Part of a small language model's weights.
Size: width 256, 4 heads of 64.
Training: 403M tokens, 12552 steps.
Each number is 128 + 24 x the weight over its row's rms, rounded and kept within 0 to 255. Layers, rows and columns count from 0. Numbers have three digits each. The size before them is the row's rms in percent of the matrix's.

# layer 2 attention key, 256x256, rms 0.0321, rows 109-255, columns 0-63
111:160132106104140133110109081156135148133152158149113130130126098139108163120121107124124114143126128128173144120148117128123149147131135155173047141136118143150112153136079118079181110087133134
109:142093140131122104087075115104136148109137114095119105116130080125175107130096119136150158124119146150112133152121124163143120124124147144090141129126116085094161116073126195108124153129113160
111:177136147116107105165087142144134131147175124118132098110118144107121098136126092143127107134157192161176144124114115140126090100156136137117112128132100060093150137085101127171143146145134109
114:169134159140146161197115155153136164105131113108133140126146137169112152140122146110120098128146152103086146139139135152127134146113133141124106147089129115116110176134158148146128140100103094
101:080106151120146149125111189117115137183102149130062121124132136106140131174100138102091108116139180165127122161126144142119128119095097152098142106095124113094111155131152106154139116137110142
104:123123116151162113135094089111129188138145152100130118076133153120183164101100132155104140160145114139142104153123131123140108131116087062109122140114126121139153119143128121093111112127097109
107:094169154108131163163125161135091153102124129133094116101111091078158160147137129115142151161139166133098134088106112116156108154097132136117121133132124084110145109096081121118099095152127133
103:129116107132160113125099130115100116104125158114132155144152138133098151126107129121137129094069098114161133135134125176096148109110119123126123142138089157184139155057167102154121130129117147
105:159102158152100092075142125153128114163149123150166113148107121122092149125152120111140149123092125120123097116123111159115073135132124185157143117115129121119114121100143128118117123152121088
104:111119118091100117103141080095148099101133142155149075147144113121121107119117131102112150168123125099103077127134166140105137130149143129167137141134122128145157136110088130117147116132131129
101:161165130125143140134111155105158086133094192151158139134137123098160113118130127119082166143161088135109140111128131109165085164111136134130126122135136148149137126134125106153157116127147162
103:096108123083112114131096133120158093129142087104155114171109095119079104179092129144124100125082105153125139124135160157125143112123150124145139147141164147138140062112131141117153165094118130
104:136101135118138134135150141164169144109151090121118135085156180177172158140141100149105078146067137128116136100113123119118142093100072138092064163135141153105170110123130105089132173122121146
112:090143114142157111143110132152125099126144118095161135098081098133156133150125158135070144115147164118131109108110173124123156142094138140101147152130131126122147146139155121125142151160115123
111:150145089140129103207129050090126129132156102114143171145134168127120119134160172113135159150164153094116083154121154141152113131175125095115110131106129143107126099135111153150138150164126137
112:110110094144153120159144113137132104097119144116068116151120157141113108177118120084116168110090118085123115126123147133137109154087084163151168124177141114122128147092116145102120140135121122
106:135130144104087139142087148105149101119088136114142125118152066116109148132154081127122131205115120130138090171090118153121145110121158144113086141149163145084100181179109125125113140118133123
107:150108140102133122115116110106072121097091117146140133126143129147103128103084134128121124084153139142106117091158128145167084146137178144153121143173150148143128121147094116134148148093132115
102:138116130156135121127155108096096101122130142144090128106115118128056126142111101128084156136081116090148104138099165117121122106108097098121129160139100121130091071136108169108112122117148185
094:126173130123138168144128062125145140157118142136113149131103106144102177172097103129125152152105111135127099130108127108126152152145100112152151141172117118106115123123124171113113141120111162
092:130155136123130129126154137142144144134158109090113137117099130162141113145114151166127116150114108102117150135144113123133147134140145079148110182132159158149121101212073127132127117119130111
088:154087130134144116106109104114101108145136144121129153172128139111139133104144088128076152119179145143144119143102144135146154131107115090127154140153098128133149120139119113119151109129095153
084:162080135136092155140090134098111159151112087123101137117165142108126130168123124138117124124103097167115124107091124095141158087136134125126101106113123154136120126128167113117145133113120100
091:153144140100080082097144137173129107111119163128146127132124109107079147117095161149111132126151163085136115117129154120133126149125130096103097129118089178112123136145181141135153112107095093
102:132123100139088152134135120104103122167132142162136109139131162137143092155154133108141114112109104154129147086112140143122111153139153129132155082128072133152081154164161133107082153108122091
092:125138142149131133115124127161117075135122128127158133151151119172126164101102122137103099136150157136098143113107139123140117071124121121071117111124119145171139123167113136089154151125164167
090:198158144137138127125107181070140122133114100159129137118135166122153128098111142153134117123076100132144145150124110164152136153155123137102127140149180136137136181136117124144149088111113090
092:121150140154121092128101162156134097152165137101089118133156139092124128127093127105107130155082090092143096079163133152130112143094118082097145128077135162143125162094155120119119140125167135
096:116090146118157141154120134110162120113134122107104101057126105109104145134153147145126147182161126109158087112120148142101079105106127141152143128085127099147119113122150096166135110114111108
090:184117100153095151140137133115147159140136150110088146164131083112154121144136148151125121146095147146121150127098115092087128107132160096137123128130117104117111117190151077153155091142111094
095:099111105161116110138153081103126145099110157084111101177095154078119088093147107119105124123071110129123119181126120141138116136157119152135131122112135133158131132143116187127138169126139119
099:147104093093117164141134162119109107099141157128129084100153119102164149153077111122100178119079077127144179107148106112121110126103089164147105138115136171117124159122130131120107090096154141
095:117157134103108099133174152108128121137123086179137162088151106101171143114124121144162137119101109155156166114099139130110138111097124156138136124125105107091174138126115091137143123101136134
104:124128160142136153138122124143139164138113128115143115136082097126141082148141110102075141147177135115125131144090147117108134132085115112145164147173132110119100114153096137129114112146128138
086:137154124126098077131116115141144092087113137110116100103139148129169089153126135099158081093186131117139141142151140136123187116142124133116132139158152115115092125126124149078085133141144062
094:164131145125126135151158131146144165145113128094102124146127124101159100103143127107099124105158166119154114143110124123088125116103088138101131099092125127122137131138130138143110142110103178
090:087146139179180123108154130103144117126113130136150159106136138102118118134145111139149158117103153109121143166158132085157094117158142176183128084120121136143149138149166109138125096142143085
092:108125138156144141168137139108098098171110093110093165137082097104133115104140131148135160122139146122140116142118122099101111150130116147120100121112136138118128157124131161093142110071086106
093:136120126142124089125157167123132094142106135137153139150082132123136141106132094132112134078115114105142106106145123091125142093169123143137145154130119156129127120146085135145086153109163157
093:137120174108105160113126146135113098111106119103138105099120092094149084111128123123103154143178150133131127162105145119130106101151102105121127168094150115104111136114076103071114141094132151
099:128158114155153119150099134141107142136092149159135133171153168117145101137114136139117139081144090107122139157124129103129134138134132166172132125113117132137135161152100102089092136103127113
091:129093125094101142083159152075144089185122100137118149112119165121117115159143111146118133145081145126108147133144133117112119148104141103127167110111154105129138101124156162119139108116122062
092:069132130141122102110115111111110183107133178146088144104105095136100101143132139129115145138106156120132150114134127118121094106103154140155126116088116173151120116151164118137112095160142131
095:179148105143123147068119142106159111143166130097150127126129099117115095126146110169141110134100158119126168103098146151127147164166086106136133088118113159105144144142144130155147120109136117
102:136100160160108150145141123135119113188133177197147146138107155103149128113146121147135111145082141114124140129142145148123133131132118112121164130123100115132166103104143151142110114049102165
092:161116131146130149094145110114144117163162164076101105140160127167135194141148141104125169132156109105097163151160150115124094113136121095175146145165156170201096143124131126105119130107116132
095:152146131112088139158118116174123152113108139134117140101126143129161139116112143115092134114131151114140153132103140161142107097150135139167124115149097113093127107136148128124128130053146089
093:092146089122154095196145138127128138114134104133135146134096128173133125127125137128165116106100135121132109124144130177096143108125123149102120130166157130134138149139108172087106136108131141
095:113109101131132137096089074123098122086117093111130133128148116195109158196159164117130104138157118126112176130100176150079135143138117123127115097158116099152125130120168112171148154089150148
092:096112120076149099118110138144126136159126116163117143125162110180111129167129119127128131113121141138122117092103169126108130053116103144147099101117123156143141151129184078155132112160152111
089:166119127135102148155148143135148166158127187145135087154103137140131137118143096161162128075105114131145114157120150126158167127121131148135148104139124132113151130113111077115115134140132113
096:117131114108167167141114136127120174114170073100114127130158163086124119107134157134187153123125094103125130126134126131081155147139124150144114095109145163103149097150121101133121113138129123
100:121086131089131118107111090177114143106112110145138123162126168120109092205150128130087119146079113126101128170111116119196161172102109107092109148136143114114167112096128156138135148179149144
094:089132148144117098147116125147104128142148167099142149080110091101137160127157170151091112126122146138162127112116162120126145131147145084154123108132105123115105111155122107174125137108127122
094:149084118101132173090121168129121136127119123165140122154128115177089149121124105167106141163142094093158080132136126155137118126143096136112125136130181173168107113120133128137132092155087106
088:126122132089147180151176111119135089154117148124137175121172100131133144118183128119093113122133125111126146153138104108134110135123119181149141100120113123105137066110141133134152119119113109
090:156138091124133114132105137117141094081118109119151157118173110150123116145166131153114128106137112150149097061146147097122166141121113145167138149120150119181169140142105156125100130142154101
096:136110105128147118142144143142141131150159164142113146099110131096128108099139162127171091116152142071128146127160139119098154100109098104144113117104139146135089108094170103146143116101096101
093:111141111141101115134126117111101121134150099113147190107114109137123122126139105090126153166140115147119162132147134127125170118130137153167111121168143119067133104093113115156156142117090112
093:161118163137109152099137129133098128146112112132104125112104126120127158131104104053123121151088120131136123118112166124138096126124114157114094104150085114076104168114159122129137128166133144
097:103134132091113091121131110091106157154159099088115090098103171103147110131159187108187160108103123143144143142110143117171162141155093117190109157133151163139160101136142103117158108111119097
088:180125143102116126113160072120169130127085102158141133092159114184089138132094144153159160123135125117152140126110130152102116078126112107123101105155167138144124135076136146135164090112084126
089:115116146097126104160138097169163138114098117160172131141103108130190057102161120183138135111143134145146119098143104100141132129124125146135141150140073141138123120147107139125126161114106128
092:141147124092122150154084135122116131111120128112104142141091128129138112114138193109073108078166128124141143141119164148098131177102083124132123113113118113128122097142137118110125103148123157
098:077087086165105126119110106120133123105143096107150134102118075178105144140142137099147111145155116125106131099134108098113157134120076102111112139137132133164087099130094162113144120141137134
089:083088105119151113143165110100120140128137126114115093132099137108138167145180143163109117143213091110125104134163151115096127148157162143110128129154103110150153094150149093152132138153119141
094:120142154090123127101149152168130125090148112112154141145153109141150142231178164137101110167138158148151137091176128072122155126104089139097107117107142148115111132112169135109097107127141131
094:086121135135131152140099133161147158112120157134107183158144120110148107104163118132104126161109133135158174124136114035149132166115134144101148123124126097090168153145119090093123112098131142
100:113152130145121138136132139125126177165134128149174065129125124170146101146119149079154137120107119115158146099126139104151125131111116146116121100149122158145136159154110128157157140084134134
086:136132123041161154124114146137123128120119126089086137146133156094128113125149144092083125145137117108150133124131131114137118117119156159138104077156131141145136143108175180121145117173112107
097:113109136118143137102131129124135116151135134123100136141149124127117153094176104115113098129119127120179135143112110121121141129104106096157119116138110091161130132105120121118160139145119138
090:109123120116136150086143153139156127149106161107121085118116135121095117136129122138105107125100088109134149069122168132138120125137143103132118140112163147110068108139165102120111161158141095
095:092166146096142094137123131141132194120168146149094134097120123174123126121146154151162133194134152086156112115118143127122093118105144149143137124121133114129124112145153083118105123122145120
088:122104124114156107126105128171128133122182116129146155132135139139117082138130153104131135113157107130160148164122129148117094117118128096132131072112113120103139136138117117105104144136155109
090:185134129107112129131158132154197127140119131138126177137128101148101101113123113150172149178140161111106153115101151141119123138120162115093126149191136111126140138133130154146154154153096111
100:150150100099102150136123116163122118111097101091135115092138134137108164153122164163133157146144088115068104113125116120135120119145127119122116135131147115141165124157166171100148163124134091
100:127092119093158155123161145141158110108149129118093189088144139155121132128182115160103121135142127098146118151143145132105116076156126067132117145124128106148163164109154157138116118096141102
089:121070124155182123111102118091148116105155134130110125123115122166105143125175159106133100153117102147128109132103100117132112155106128127145155136086101146168130136160129163139112167113147108
087:147110124104135114121159103132154120139163097102123137131144126125137133116136127094136116083108145075097177170154146135108127125107089115143147113094115140170113104120156126106167131093163120
092:157142139141096131106102128136108153080142144115142153138118141159096111164088153124110119142127109120133070076112155124135115162144122146138128130095130147145107121133191150115070132112129136
084:150098178138072172131128121146133139146110195125131085139131139139110145141122145133092121112104109096143138158102155112139124147121149119128125121140177131090123102104145138132133152084134122
086:117073137126175165124121098157125110148141132124114151101162079133143140160145144171169140113143145097130109145112114138120122114132130120071145123127140162104133115171114168168106148143122090
091:133146093100108168151132140154109100084157133110085113154143113130132123107143167098099111150099109136141118108165126129098141084170118119084113143154145166168082130069082112116148133112163141
085:149091105133103144096135159142109135125157120129094141157117150107150113134098076081123118136144130104131150101103127114103110129077122139093102129115114135110116147087090091120133132128114129
089:098107183135112169179121118157155143139137105108140117163096107133134149127147121112112108126159166175085111139133150168122079146127109146148097113126139127122115126076141131078156114185086112
094:122124122151127106134159110108101126125107132130114134147101142141130107142131097151120153139165066088142088144115159164142115129101100095119121131098115103143146122094109151130104161136111135
094:134133168125174154137144135108160153100083095165126140102147085124125118078151122123091119145129157126114143099154097149142139106104192126137133129103129124090098125088125135129064123155135141
091:136122125130152120127128123144177152138105106111118100098130136132175119119112109106152093118126131142111165096138084140118173116139172124126129087124163116129141186134151096128150125107174142
093:098153127129148152121107162169123107131137162127142133131136144119150157110124141180151122151144147165159141110135106094156140134115148128120130153108115135105125171146123114151132129118142135
098:195118094075127181118105167158108128108180134119123100108109127121118115148169131114123170127154181115121121135138154112121106130125162160111145116143106143124149130163134170144121089154102120
094:108106106108143088097100148090120114143123137146128146161117180172084130112126145152155090143165113113090149120127121099140088122105099141149124135145128161139139139178124125133128143155080129
096:128126128148134131158133162142116106155114089140159149160105137124108140134111145154083126136116113170112208097115166122081122129114140146122140157143115069159118119109096135123162105106126131
098:088124132156122133096126107110156127140181102115093157121129166138100101115135113109130117089162157079152098124131142116158118119119134126157150113125131140096092110102125090090090056163116149
095:133103136134108129140116119083142084118114146076107119125152131146098111140144128138152139119088124132100129097097101128159128134155142103122153149149138086136080075080099133134128125115127119
098:134152136134125124104138124117147119147099106133115117178137102111101147060123110086124128099079111125121114123129112116131107152164146121155152079149128116162146155120103139130141163121103146
100:142148103138179106117092157102114156151119162155118095143146169120092113130135127139170160138094102115093131141163162157121164101110143123111107149150154113152103139084149141117150185115123153
091:098121095121127150153171101104135124197131145132121195122191140134145104166100093171128133118103143133086092122123136108119106127186137110120093109139121102141080134111101131113148116132152117
097:132148129164129136129125104140090120100132140152140177085100151146120137123127164137120121146116134074134129144179132199172094113083134090128124136163143122158141141118090128156179100142100158
088:156142137095154073144120132108101108088157085119139109202123133147151077118117119133123119118114143128136139142124136115156118120145157114143120119133132159076124105127143153122132134126132131
091:118094118127067069143105122097169100173104121134099097139146128164151112156111145145105111159123128192147129173144094145144083124148142133103133132175119145138138128108167139145166112119157113
084:138136111185119111133110141138132085133104132126128124113094191131108127113162169127091132143120168109086117130132150149114131166116103125124127140119117124168147162135138190160086133127111109
094:142149140086164120110136132096126152146146104123166119124141140129083117125136058113136076105097154103144124102102131184111147103152143109111067129124161115100124093143102152145120124089095155
085:138147090110116128077122112118132121135126132099111054143105172093100123155122108153078129163121112129148134208123118101132151134123158090133136103109109107114074155142111123105143170119163179
096:155132182129096140122148150112115111143132114103130143125158147131167150101142136123134091128101103124089127116127161088095135073123136161144117087156073106156125164127104065105106110175153058
092:134120131136144122143139119102129111128096129144168170124156156126114092137137147149071125096138125163135140100117122126127130151097132142158116114108138117139153084138116155152129145097160141
093:145116151102115127142143155154148145108135164121140116177162124130110109126176133151123142166152101151102145133123136135106120082121090143135138161128138130080132121091115129157094192131131159
097:112124131132111106132078091067097151154162158127166138100179150086143129094142138096121141117130150125138117150144155132108128135097104145124135101099115111123130188155110183118137154091142112
093:158144170152105184115136117123125153147143108144137156153111108133086111204122107119167110083119156086091167110107119136100104143113113130152131142115108164155161117135109078137124174154123147
097:165137118111114102146124115171108123118119131116158091125130135121145111123121101089137154194113163124135149106073114091157125090097078142156142096144086118090128175162123111111097097111168134
092:115071122120137134152147104152130074113088132070082091132079145136125132118127146145112116175123131094092139165166157125170114128097133147079127110112134119158131112161124142101135161127124147
093:107132082172093097164149117140127144149142137132087111067130104110174106150160147103138105136119102126137166150155119096125159142128145123093129152108131113145109119126144107104125107113136078
090:133107098138115094123109116132145133111114115099197085125129108122152130096139132104119167108154091099136151138127127127123084146119129113091135091136143152135178102135106168115110143163133063
089:109144085119097184123098162141079116131141128137134083154136106178173145098153138075126112113098130070153095134092120149126143124131147125090110152149132100126112104141133135124160147123124130
097:127125140147129139159142123112121131133098094146145136106123128133120153080115143133142163106170111105118110143124100126095104149140135111122104106140103156128127100132132120135117104118105138
097:146124152135127105127072139168120162132167126141115142134177118156123166127139123138119073180101137100145127125123091123122148123123155146139121125175135155135107121120157131120102161097108101
093:181142109136122153172071135110153148127160115130150166136145121120139170127123123162094139145109146089080112180129118111111140128123116108128118141144148053125168166135130123135142126124105134
093:168083094146093122096128120107096110118156088132108174134089147120159122136139174122132128098123140087135124108138095114135125151113145140128127146122135103143128180150123110073094069091130137
094:159155152140117101105126135180152113085133165117147096109138179140103141167134103085137085120157177146136140108119150125150119131157142107137097097092120115127107119117121146167094156093109118
094:138187164134129131117110133194168157157156129152130106122125119142136141123149122125128130095095135128129143124113117140083149121104140169155062110125117118131135158133103186141147124075110135
090:092196119121105162133123124093125097140134126126164164166164130124111091129131060095177119095160108145110165122126152122162094100132135123145162107138128118143116074105126139142092099094114106
096:073182097092115155147126088101137135121094140117140167143142107112110132133157152135107129100109145093149123117121092123149141140133140136072129093172144126135107116114087096151134117153153138
093:144104107075128095144122084107125139129068092138127118146095152102115105096110129117146153100173115116140130125137134108163121102109124137098170128102124124123141074123143163117105104113138097
095:089094125105141104155149118144141133086122114123096090118128111135122113153114134148149140113145170123129100130141090137115144131156165146154115166160124127120122148128090142125134171115165101
093:096127139105176135118096137141121131123108145110125201146159139104130129095115068155104152166090138138090093153125078139129125148117122107137146151119116134128126176104133165161181143100147140
101:128138116143135115150085170131106161160115143111129168152120091147180125132152133109103126095108105128162108153126095160140096130135135094096112111098119141150140133112098135128158101075134148
095:111114144114114102126138171099165172129105121134129116146119140130145143140147112120144129135143156127166129118137085085155130109108141123094085125145156124055145156109138118175143164138152115
092:116100123168137113118109088133141108090105083117089120126103140155093128118106172110145138145154133098137134160115129111120129079160104096123125138112150119124082167140124126130163097176129157
091:187131094108091114119129143132118169122146154102113128101147087153162122124131122152167094130155127141159124128144136126179144170131092121123134150151126109096148141093088078113136111098119142
086:147150115171141126144131115126169071177124134147127150120122139160132152119153137170122104158100128095098110148191198096133093125106126102154167117100133160110145132148138138087137144101140098
097:146135145063151162157105134143082109122108177121183149117116150121141115124118109122116114145148138137131099121143100155096131052099101142154136096162108145127144153155133082098086174125120108
094:126094097138133125101118124122126118116173112162148132158112167132112110086133110125120175160125129135117113146089164186080143153123181109093165159106144081151132109165132135117093134135094144
092:092133109122114083106141080121157135167113141148139184101170129115102109130091160114150133156097109126128094164123130098151129126084144165137092143141141170101168126099140182152168126165103116
090:084108114130148143151106137122140132147122145128121084137145079141163118129078113137131141112100143111148135146088150127169128145112125145124176086161157152119156135133126149085134137114079103
095:135136145111157155119132166132103144102127127113108154082117110148128097124091161156161142124178166082121119156180136098123068132150160134136164088099100132103132120123109109153125125138132123
101:144107098152075117108104096157158117140122121152128131132162105091149145097136110177132142122093173140125149127118168102147134132150147158135128096104129131129137146149147043074091106117115141
096:174084116128136091114117092116155105120165127105154100104176114120099100119097099183135130128111126167152132102153155118129121077119142153148151152144112134113134135125115144115151122088138134
089:134118111141087127162133125115110152131153203139086116145128110154120166138114104124115168156138129082085127124107145089166174137123137116120143133119098162141100145167148129088100090137082122
103:120134149150162096117127129105119133131098118119119094131141161116157153163134147089134115123139131132135139094151145123105163140130102150089133104138107145131142112058140139111124100156122098
093:141139162109125106120141116127139131151108133130128097140142148180154127130111147127132099138169153137145138111176161135131106118122123123149134137114083132147126155100122087182140117130187162
098:139157114102133158110091129063173116136142127148143153132111139117074125108136127126157094149178151109085129134135157147124161118118163162149184122121127185126147116147140158131109131144107108
091:114119100115172092118142097148148116115115114137103162153096120111103122140132164117124138138133104134165128153130143105113129173168134176129116133178123116127081184136123123115124150141144099
096:118130097149167142147175129135165134143114095112111100125097153144144117119155107149131113171130096086080152098121170134150139152097151148156108096133100095121134141146148121087157084143114157
090:162094114162102132128135118125113156131097132117153105142147167107081131122105161130157124102164116148136096128122128131122119132109127163139137116138138127176126095121095137102112107178122141
097:077103199127121149088136142133102124108143143144088144115127116127144128114147096114131094142154150126129109133176093128148141132114099121125187136159136153108151096102104146097122139101121137
101:147145147130096131118141096114151099100143109121160109132097072163141112094088104113104130158164107145109141104169134128107134123117182126128128114135065090131136115109115088127114132121121122
091:155128094125129129131124127109114141124138126133070095157094168090135118133066125118145196154114120124137097112118149072142117135127147102164163101127131169141170099097137119139170128146151126
086:133128088134141127141137107133105106115146129090118135124097117115079133129148135132136092080112144116082173158117122133124115127096074134090171085089125120092120160117156144129112153109138130